Weights of a small transformer language model.
Architecture: LayerNorm before each block, learned positions, biases on query, key and value, tied embeddings, attention and MLP in parallel.
Training: a variant of Adam for these matrices, 254M tokens.
Each number is 500 + 40 x the weight over its row's rms, rounded and kept within 0 to 999. Layers, rows and columns count from 0. Numbers have three digits each. The size before them is the row's rms in percent of the matrix's.

# up: layer 2 MLP up, 1280x160, rms 0.103, rows 435-518, columns 96-127
# down: layer 2 MLP down (transposed), 1280x160, rms 0.0674, rows 435-518, columns 96-127
up435 112:455469490468554514517504521461454471495430518562467475514500457562516569480486542430443520461360
down435 112:458548487510520501476465465472524564428475511513502475512536521437513595562521548454507578485428
up436 108:470504547445499551471508481556467429505492504498409543466529430501470436527485433378528523510503
down436 117:407471503536479516512503482472481444533556500450503498452491483455490495466546499474561481470513
up437 097:494537512513372456519481506467486505523410494458435520467533546522503533585553401533479518477484
down437 087:483478479496567460506515464546487493394538504561518447466481483439524540485601455500465505469550
up438 079:521440494539502580521595435392490441516511504508467496511515488495463581491505498497464521516461
down438 050:526497497600503472501541463451600530450562478437518478491439547446499541396515477414491486486507
up439 102:506523488479431466576546525503497467550482503468493491533484519507442516538517495507483516518479
down439 116:478449516426541501474528417511478493550536465443460519483560529524495536514461468585500517525434
up440 094:494486520472405529561484456553507492475527534521517497577449527530443577496554529473441529466492
down440 089:534544485481544508516513512453538515496503593517520515547546473456496475496518446480512468499542
up441 114:486495535487483465574560522434526447499487478536476519501567496477503416532511470464460516501445
down441 125:472465540485487516492418482502524496453443523475533453479493512512506479465569424503510493492537
up442 118:482500537534525472538506490611515447515471477490490483460494511515473452517470507442576562443475
down442 126:498455469539534492513488485518548487518478498439542530537477487486471522593500570566470477498470
up443 117:554442424549400484501509537559419445502544497477509528473495539493482453488502493550490503441505
down443 126:610485400443567491436464530515539553482455492489414479472463508528447523455470577543494561511481
up444 068:455449494508515587487559501517463469504527468469478526530482487549526577560508454437481626445470
down444 090:443441533504501522571590544475454450490541482475457482492481481469522523552547447493469505478480
up445 088:486491562416530520457514443531516517538477475516456409525480488436486560449533544443432548509501
down445 090:471474401545518502451444521504459495503453537507463480510464531536473454555471494472538510474530
up446 090:561480469504570514504503463518469509473426502602471440502459481487468553449516568504550499486467
down446 082:546534462561507473529506461492503488514480423514498555540514476461482446516485473561466485537464
up447 120:497464535521517472486541503466494468514502447487399473487462446538534532535587409379479494465461
down447 151:451564487400555474560527472489506557526474508469453479460471518525423561514521463505408554528437
up448 118:451453488542596564500497527533502464486464480492435483459478535594471484493544539522564544498511
down448 131:465474456515487552502503479558496443471422510488493513520516515468547473507551527454539504532525
up449 114:419488514552525489578520564499530488503419436507506520515465465500527477527517508453516486475518
down449 112:518512482599418493455443516479536493465517460481542521571517501453506484464546506494449432536524
up450 098:506483529541583474499562522496488503554454502494482615520478502532583504539413402476480518480490
down450 081:430543558388469441514496441542483440500498467538432461393452457520451474505479520507501525566519
up451 111:583438479482462451532537531533436493518510486561385540509421445464474518497525475476525531450513
down451 109:639503449428519480518470557525468481553476439515522453515528577471513430473489462451499511507415
up452 113:488510473493549581472496532558508451495531498526482444433476573518413539546499491532560518464546
down452 120:564494525481567451537506586596512519476459467467483506413491507511480464458476458432503433511530
up453 121:510490436461596502492500572413502447477548503536452519532525461490436512540536493355529560542502
down453 147:484452499425520545519501457439548579537484502503463539510465485472527572506462545479502502462349
up454 053:479498510484495444453491497419488498473442540543506442573484514577466507558488464476494503523553
down454 059:526546534524465511524526502462566555445489485531491512465434509451485485520519488441440484528507
up455 110:462427527555462493523533445486449476489539435485485471544480529559562498443495487437484536488499
down455 102:535467545446434533522472455480529484448448557507508522511439553440539472516540502482558491441472
up456 120:417490535623583589517490579459517481471533443476514487517460477516531463511542507482550589519507
down456 142:505455528554443509456444538460505507477523482480545508533480499441562466466545458466500483535503
up457 107:509520453476502487514527445483465499498446482417519580567489502461496489520546475492430552454446
down457 102:477517410465559474476473472471481505479453482573490469510453590512598517492485441494521493520537
up458 073:452457489524400458526499516523480500531603446505465475437448482455530519469578549429465499540490
down458 081:496517512491526461487525530516604638382456416536495502544444503482456520585557460472523497503512
up459 100:428449534484562562528536478556388491496499480475516470456468531517558452553501501517508574455478
down459 084:440444524454561514548527538462497445407432525524542495481581588489567486524547456506472464516498
up460 111:436518522438423490483500528481482471473509495459499617520477404499543431519555491492499553483458
down460 128:451510454463504471491533494473489444502525536452503461432481419526533502574494510477554451456489
up461 098:505472485577524526555525552545473499502455448529502442538407564461490457463414454452568433492502
down461 110:417567532530534502517448474466478532568506503472586436527494516431504519476514490477476531517472
up462 111:559513524463549471489583518487478476456565416521434492445498485470518521552507540519533461436482
down462 113:497504533513495524498495544509552477513410525517548518582452502479489500484491518521557542524505
up463 120:427454468572506477530496507506478467532553476534530515568517481520533480495511442489435497420468
down463 123:498523474520489534431525485462473519496492494408543505461518474515435460550486532419497470487511
up464 121:510443532453506555523541587526393482497475470562435553565475494534507460505435542398506504470494
down464 134:520535503414520499495464522502495515497505476527503543448496505504529533536495426587472567497476
up465 105:446439511597572523600461511449464488523453479491472546495497483526478540533524439543550508490482
down465 082:435433466496495525508548497526517440541543500470459517452517476431507529548545463537513565486502
up466 050:467481584507491460499462456550496441506549507458511488506445546567491487442463530534486501551526
down466 058:515526527501505486515478484482507513526492498541549527562510562485496495500583490496476508490466
up467 084:517416537461451459513607565428447457508524456503511485478492488509489443552522397428531534448455
down467 106:483495499452490453531582566446444500520549494477513508467477503497514500531597449447458530467532
up468 100:534488538554488456608482597509475497484547493538495462527464503492522529480512527501491487480487
down468 095:568465470506474464546504517487501506475509616528519494545565477461530477459484528562540447504483
up469 113:534513416543424430600463500449485499539511446464472518526459529505506510467480407492445530521483
down469 098:533514461509496518452489567491519510492470503531524546511464532446492436433507493483415574534520
up470 115:489452502515561566481485516497428452462591524464461489539474545505481514486519508478582544474474
down470 128:520483412440480494553492523459516522501513564552486494491477569487485534404545464501484447546554
up471 098:509515464519571474541515469474476514487507530439486532557516457508515487514510392507443514399477
down471 094:543575561452502476532498421574568467511514523535470449544492537502466510469513527534442471587484
up472 087:542515478544494524514473502493484506540567554459461523552541503532515512494496429457457488506497
down472 063:419504487474510539487428429497519452443455520511486493537546470475503451532472512511464505519488
up473 071:520454481470404433495548518499389402537506523478510535517490525539491462492521483438539562487475
down473 052:536533500511495513426479430486576484465552501457500498486497451488538528484521470469534517453573
up474 115:479518482445501514492535496492429473465450483465449566528484501509496486494489454435524581474523
down474 134:458459479531503532505467606517546483489498515442403594464512464457477444466498509429551520524459
up475 104:521523487476488435430524574480417480510492497536445508547519412488519562545493475477462501526520
down475 095:589502500535525495502538517513458536557497405537497509528441414531560457454533534481566473462494
up476 090:466489442469541485630517436442484505514557449476483522578452531517503502516536466475455502546449
down476 087:589572481540494476492436521551515563571498540455436465477490529504568494478522515470473467480487
up477 097:467463477536544460519493471480503483532509521477466501499495392532488446484554477509460522546460
down477 080:457540499577499486516505492437474429530529558510536543475477542549448516478455458519503492410524
up478 116:478406497504469556583486531457477477479495495485559536507534522496443525448485460516450518428415
down478 111:490419519476528462545523573482530498567553486462462483452482491420398465518462499525497435528461
up479 088:499489496521517461458496493522452499472444509515454423512467469514522512508537459493596501483486
down479 063:538484466441466466507468504583578555460495464482382527425426522499511555465493496550508491511566
up480 116:511497434524507518456521538537516466479490430484474512465513488512454501478465434561481497488514
down480 114:553419477535527547449505441495433526496492449476545485490616497485528516540468578439458510489543
up481 110:379471441504563468467546576465474469470455477510486579526484490453461457474478510446571531537499
down481 116:503537512513501540536449517473441524507520515519448478543553467503545465430501541491565520473467
up482 117:455520542448496440548483543543486510513475494454419523486480483535493605579512480453523493496489
down482 116:535510483494457519475543503471554497439404534470462495490482552545469492490521484483492567511520
up483 098:537486476487585484518572490516439509547494554478482496444512448486472513613535469521520531365465
down483 105:549515424522477470430480441447477504469529512511486570462481458485466464460538447504485521508536
up484 079:505486499449484462489501526525493502546524525519506482461496397561469524500513541509426505423484
down484 063:548551569546431523496507465435482544504489486514527516421452575503532453489456544472562496547457
up485 104:507453449544519556517484534474422435567540462497439454496493528484477547546475456522530514541461
down485 097:448535529465457452497523434408519466464542464515422485513472513504498499497517477493409522520522
up486 080:545461463518519555455465485452490430508561522495494490529503469496499439462475487538510537537506
down486 064:507487501532585531503480508447578524519516422467500530488542482549484555467522496492594446487505
up487 099:530475530500475523482512395573501508486553515418501585573506488509506477509552487511464591483477
down487 104:492504425578498540518507548497449595493493502536466487530465499509524517507480494557562461534522
up488 114:524478529475550580457526496475486488547468442441410494462526472484448568493516510498522509500495
down488 121:456408522513500520530540533447533472544536506514538468503483503495510519500513566468437540521447
up489 100:537458510445525544515532458543447498521453483538484431572457422490573505541554497428493457520455
down489 080:499465526559516505428444439544523498470462498517499532538497462449542450465498492466551490376539
up490 110:534472448489556484493544557437517487491533490451450530448517476454493526482519496516569540524527
down490 102:471539459473493500434504555505524469437508582547562505548544460502542485566533506466492434537527
up491 087:553524503442483525487505527557460443548472453541569494544549573513463548508559460447479569432467
down491 074:503535490544511478571506458452462547469593474475501499510515518468506561494520460510544383540573
up492 087:524498477525414460508465432403478502492556499440528490580437532517513506463465570454487555566518
down492 081:507528475491514475500512527458538582519418562500522515484518434504531460542497427556486463509428
up493 090:530520451536516475522516455551396509474541480518455492444507485489497499544583454535583550479490
down493 106:470521488461521518543552506473597446443547441463564472495551489517417515524536464514406549595510
up494 101:464498493489472514418521516504492498501466476392526447546527445548533512527508437452505525418505
down494 098:466608521524517502498466494479536537457478538490442560536521477430536573550480555513512542541494
up495 105:440469512527490428526501561408507447478449510452481515498457522507429519491505415496500520477477
down495 107:531562518524502519487484574466470504468528479506484509520530546493522514433458548455652557454476
up496 120:466527579496565488577527569512464453531512457511541524477579450496478529586504493479541479485468
down496 121:574517510391475463404495487528535539480515559497486481493511483471466531491510527566555484505510
up497 079:518493468462548543514475499496472496441547459500514467579487569476471497522476487496504462485466
down497 073:495544504571543450484462527604517553513570537556417471453454522553518461494520492493524570531552
up498 097:457375560551458563478546488488487486525475424521493474438463555533427533552475484532491482516476
down498 090:469481479517604446492511498495488517555498478425463498507508447487460436491428487473535439509527
up499 105:461453470568495582506539525476480484475472506520503533521533446586425533556482476500521510449507
down499 091:513475531509449499499526515606545510525548535531498499485538457475522466553485542493499573430495
up500 078:524532473437512482496517471438552476541491519468495534508519491439578498542553533495506517522503
down500 063:471491543513491516567491492469570519467498491473508483521447501482520563504539465429431448533582
up501 065:476486499498548513484528503465476497502505489481486491556439530552463458473501451452493575517496
down501 046:446520498533515512520467551518554442456529495494494476563485584522517575462476488488548492505571
up502 091:459449536557490559505503510485521523508588530521472509534532467596515509498558472483542518505489
down502 070:540508443561508476476485487554524515474398511574501508484438503447516522555606527552508515560427
up503 093:508542532494589518497515458581433510481479457471454525532516442490457461559588468518475467470452
down503 107:410468491498515542536445521509569520462470521469557511538478492536504510492485432427475511544574
up504 109:468493539526496482471505662566433437517404494507501495493487567451489439461530474434497510419517
down504 113:512517493501495510494464512511457540432453450511554446530440471460461479488515488487504526404519
up505 069:517532501480517523486566461530466453559468511495500566459535465517541536496480509480557559446475
down505 075:482421527446470524502516467512520552476464471488461472548515518489436467489569433450509493418528
up506 101:459421516483457545530478578575501469519447483472542454444487501553446528513538513453596534464478
down506 099:535515529539509528465459442464551384510460457570489523556525530467532514447509484437531465523582
up507 084:480472502486600556457455524464461490522452489444474497497505497529462532502512477565489562505452
down507 076:480530629463425497573465511543603460501457597518498479550579564481508489514544517523452487456503
up508 068:527555547430455513574493496467496442551515534568550511526548501390524509532515452451482556536485
down508 060:519476522469468448472407493520503459454411508497564485478457433495393541572543510415450460552462
up509 052:519438511507539551500493413444460495478481495492523444540544480495529476454500423489546586516492
down509 049:432547472521461493510519512541542479472456504520517534527425560523512483465470472431503488516555
up510 090:528452479493552503550551472492473499499511471407452588535484480459474504498521489482524535426490
down510 077:499495496548501484513488460539451654557441467518504459457519488497545475517534565459509513514596
up511 099:455454482525493484472515562475465515468548496547540442466468500500570512492475501482564540506518
down511 097:564555445540482515514414450512499449431477495545522476524559503518496525567497488492556451532557
up512 114:480472528589520469492503535481412467492575390413488534523500552500482493532501513481541490503525
down512 117:473571458489506501508479478495510506473503447474537452503476613492515500547518488457518475553489
up513 106:567523509459556453564438475535480503479529539549476436509453515521533584467529481482474470540495
down513 097:539466435538510536534457553524514485489441561470517502507511530485526495522507539454468558605536
up514 106:428434486563542543515466522527495525488485460486468485498466525512564536571526557487520595468497
down514 114:484422470502505502472533443534521446484530495527616471539505461502573492505499567407521578504541
up515 113:464552463540507437580494514466496463473511466486525475515512518507485543511448446465526512487491
down515 114:450523417588491626492487479514508534559424466471463567517571439482506483514463522478596439459574
up516 082:475448509481535520540573532503464419528531488457485533474465530528546515552489478487482573486463
down516 057:495499521501476539492534567481519551469463455525467439485438478476476495545617431483450564495525
up517 100:506455549460497490564480555481486445529473507476481470504456522489407589537491492504512478529495
down517 087:484546512503524469502529548506545468525436572582474512474460513471456496440469538498450494439433
up518 114:501483485580479466521555517425475468510525441477496440521444474517511584506469445492456505512462
down518 126:481509549447459511505497544450489554551503560523481484509591515533441493618468462511556473583489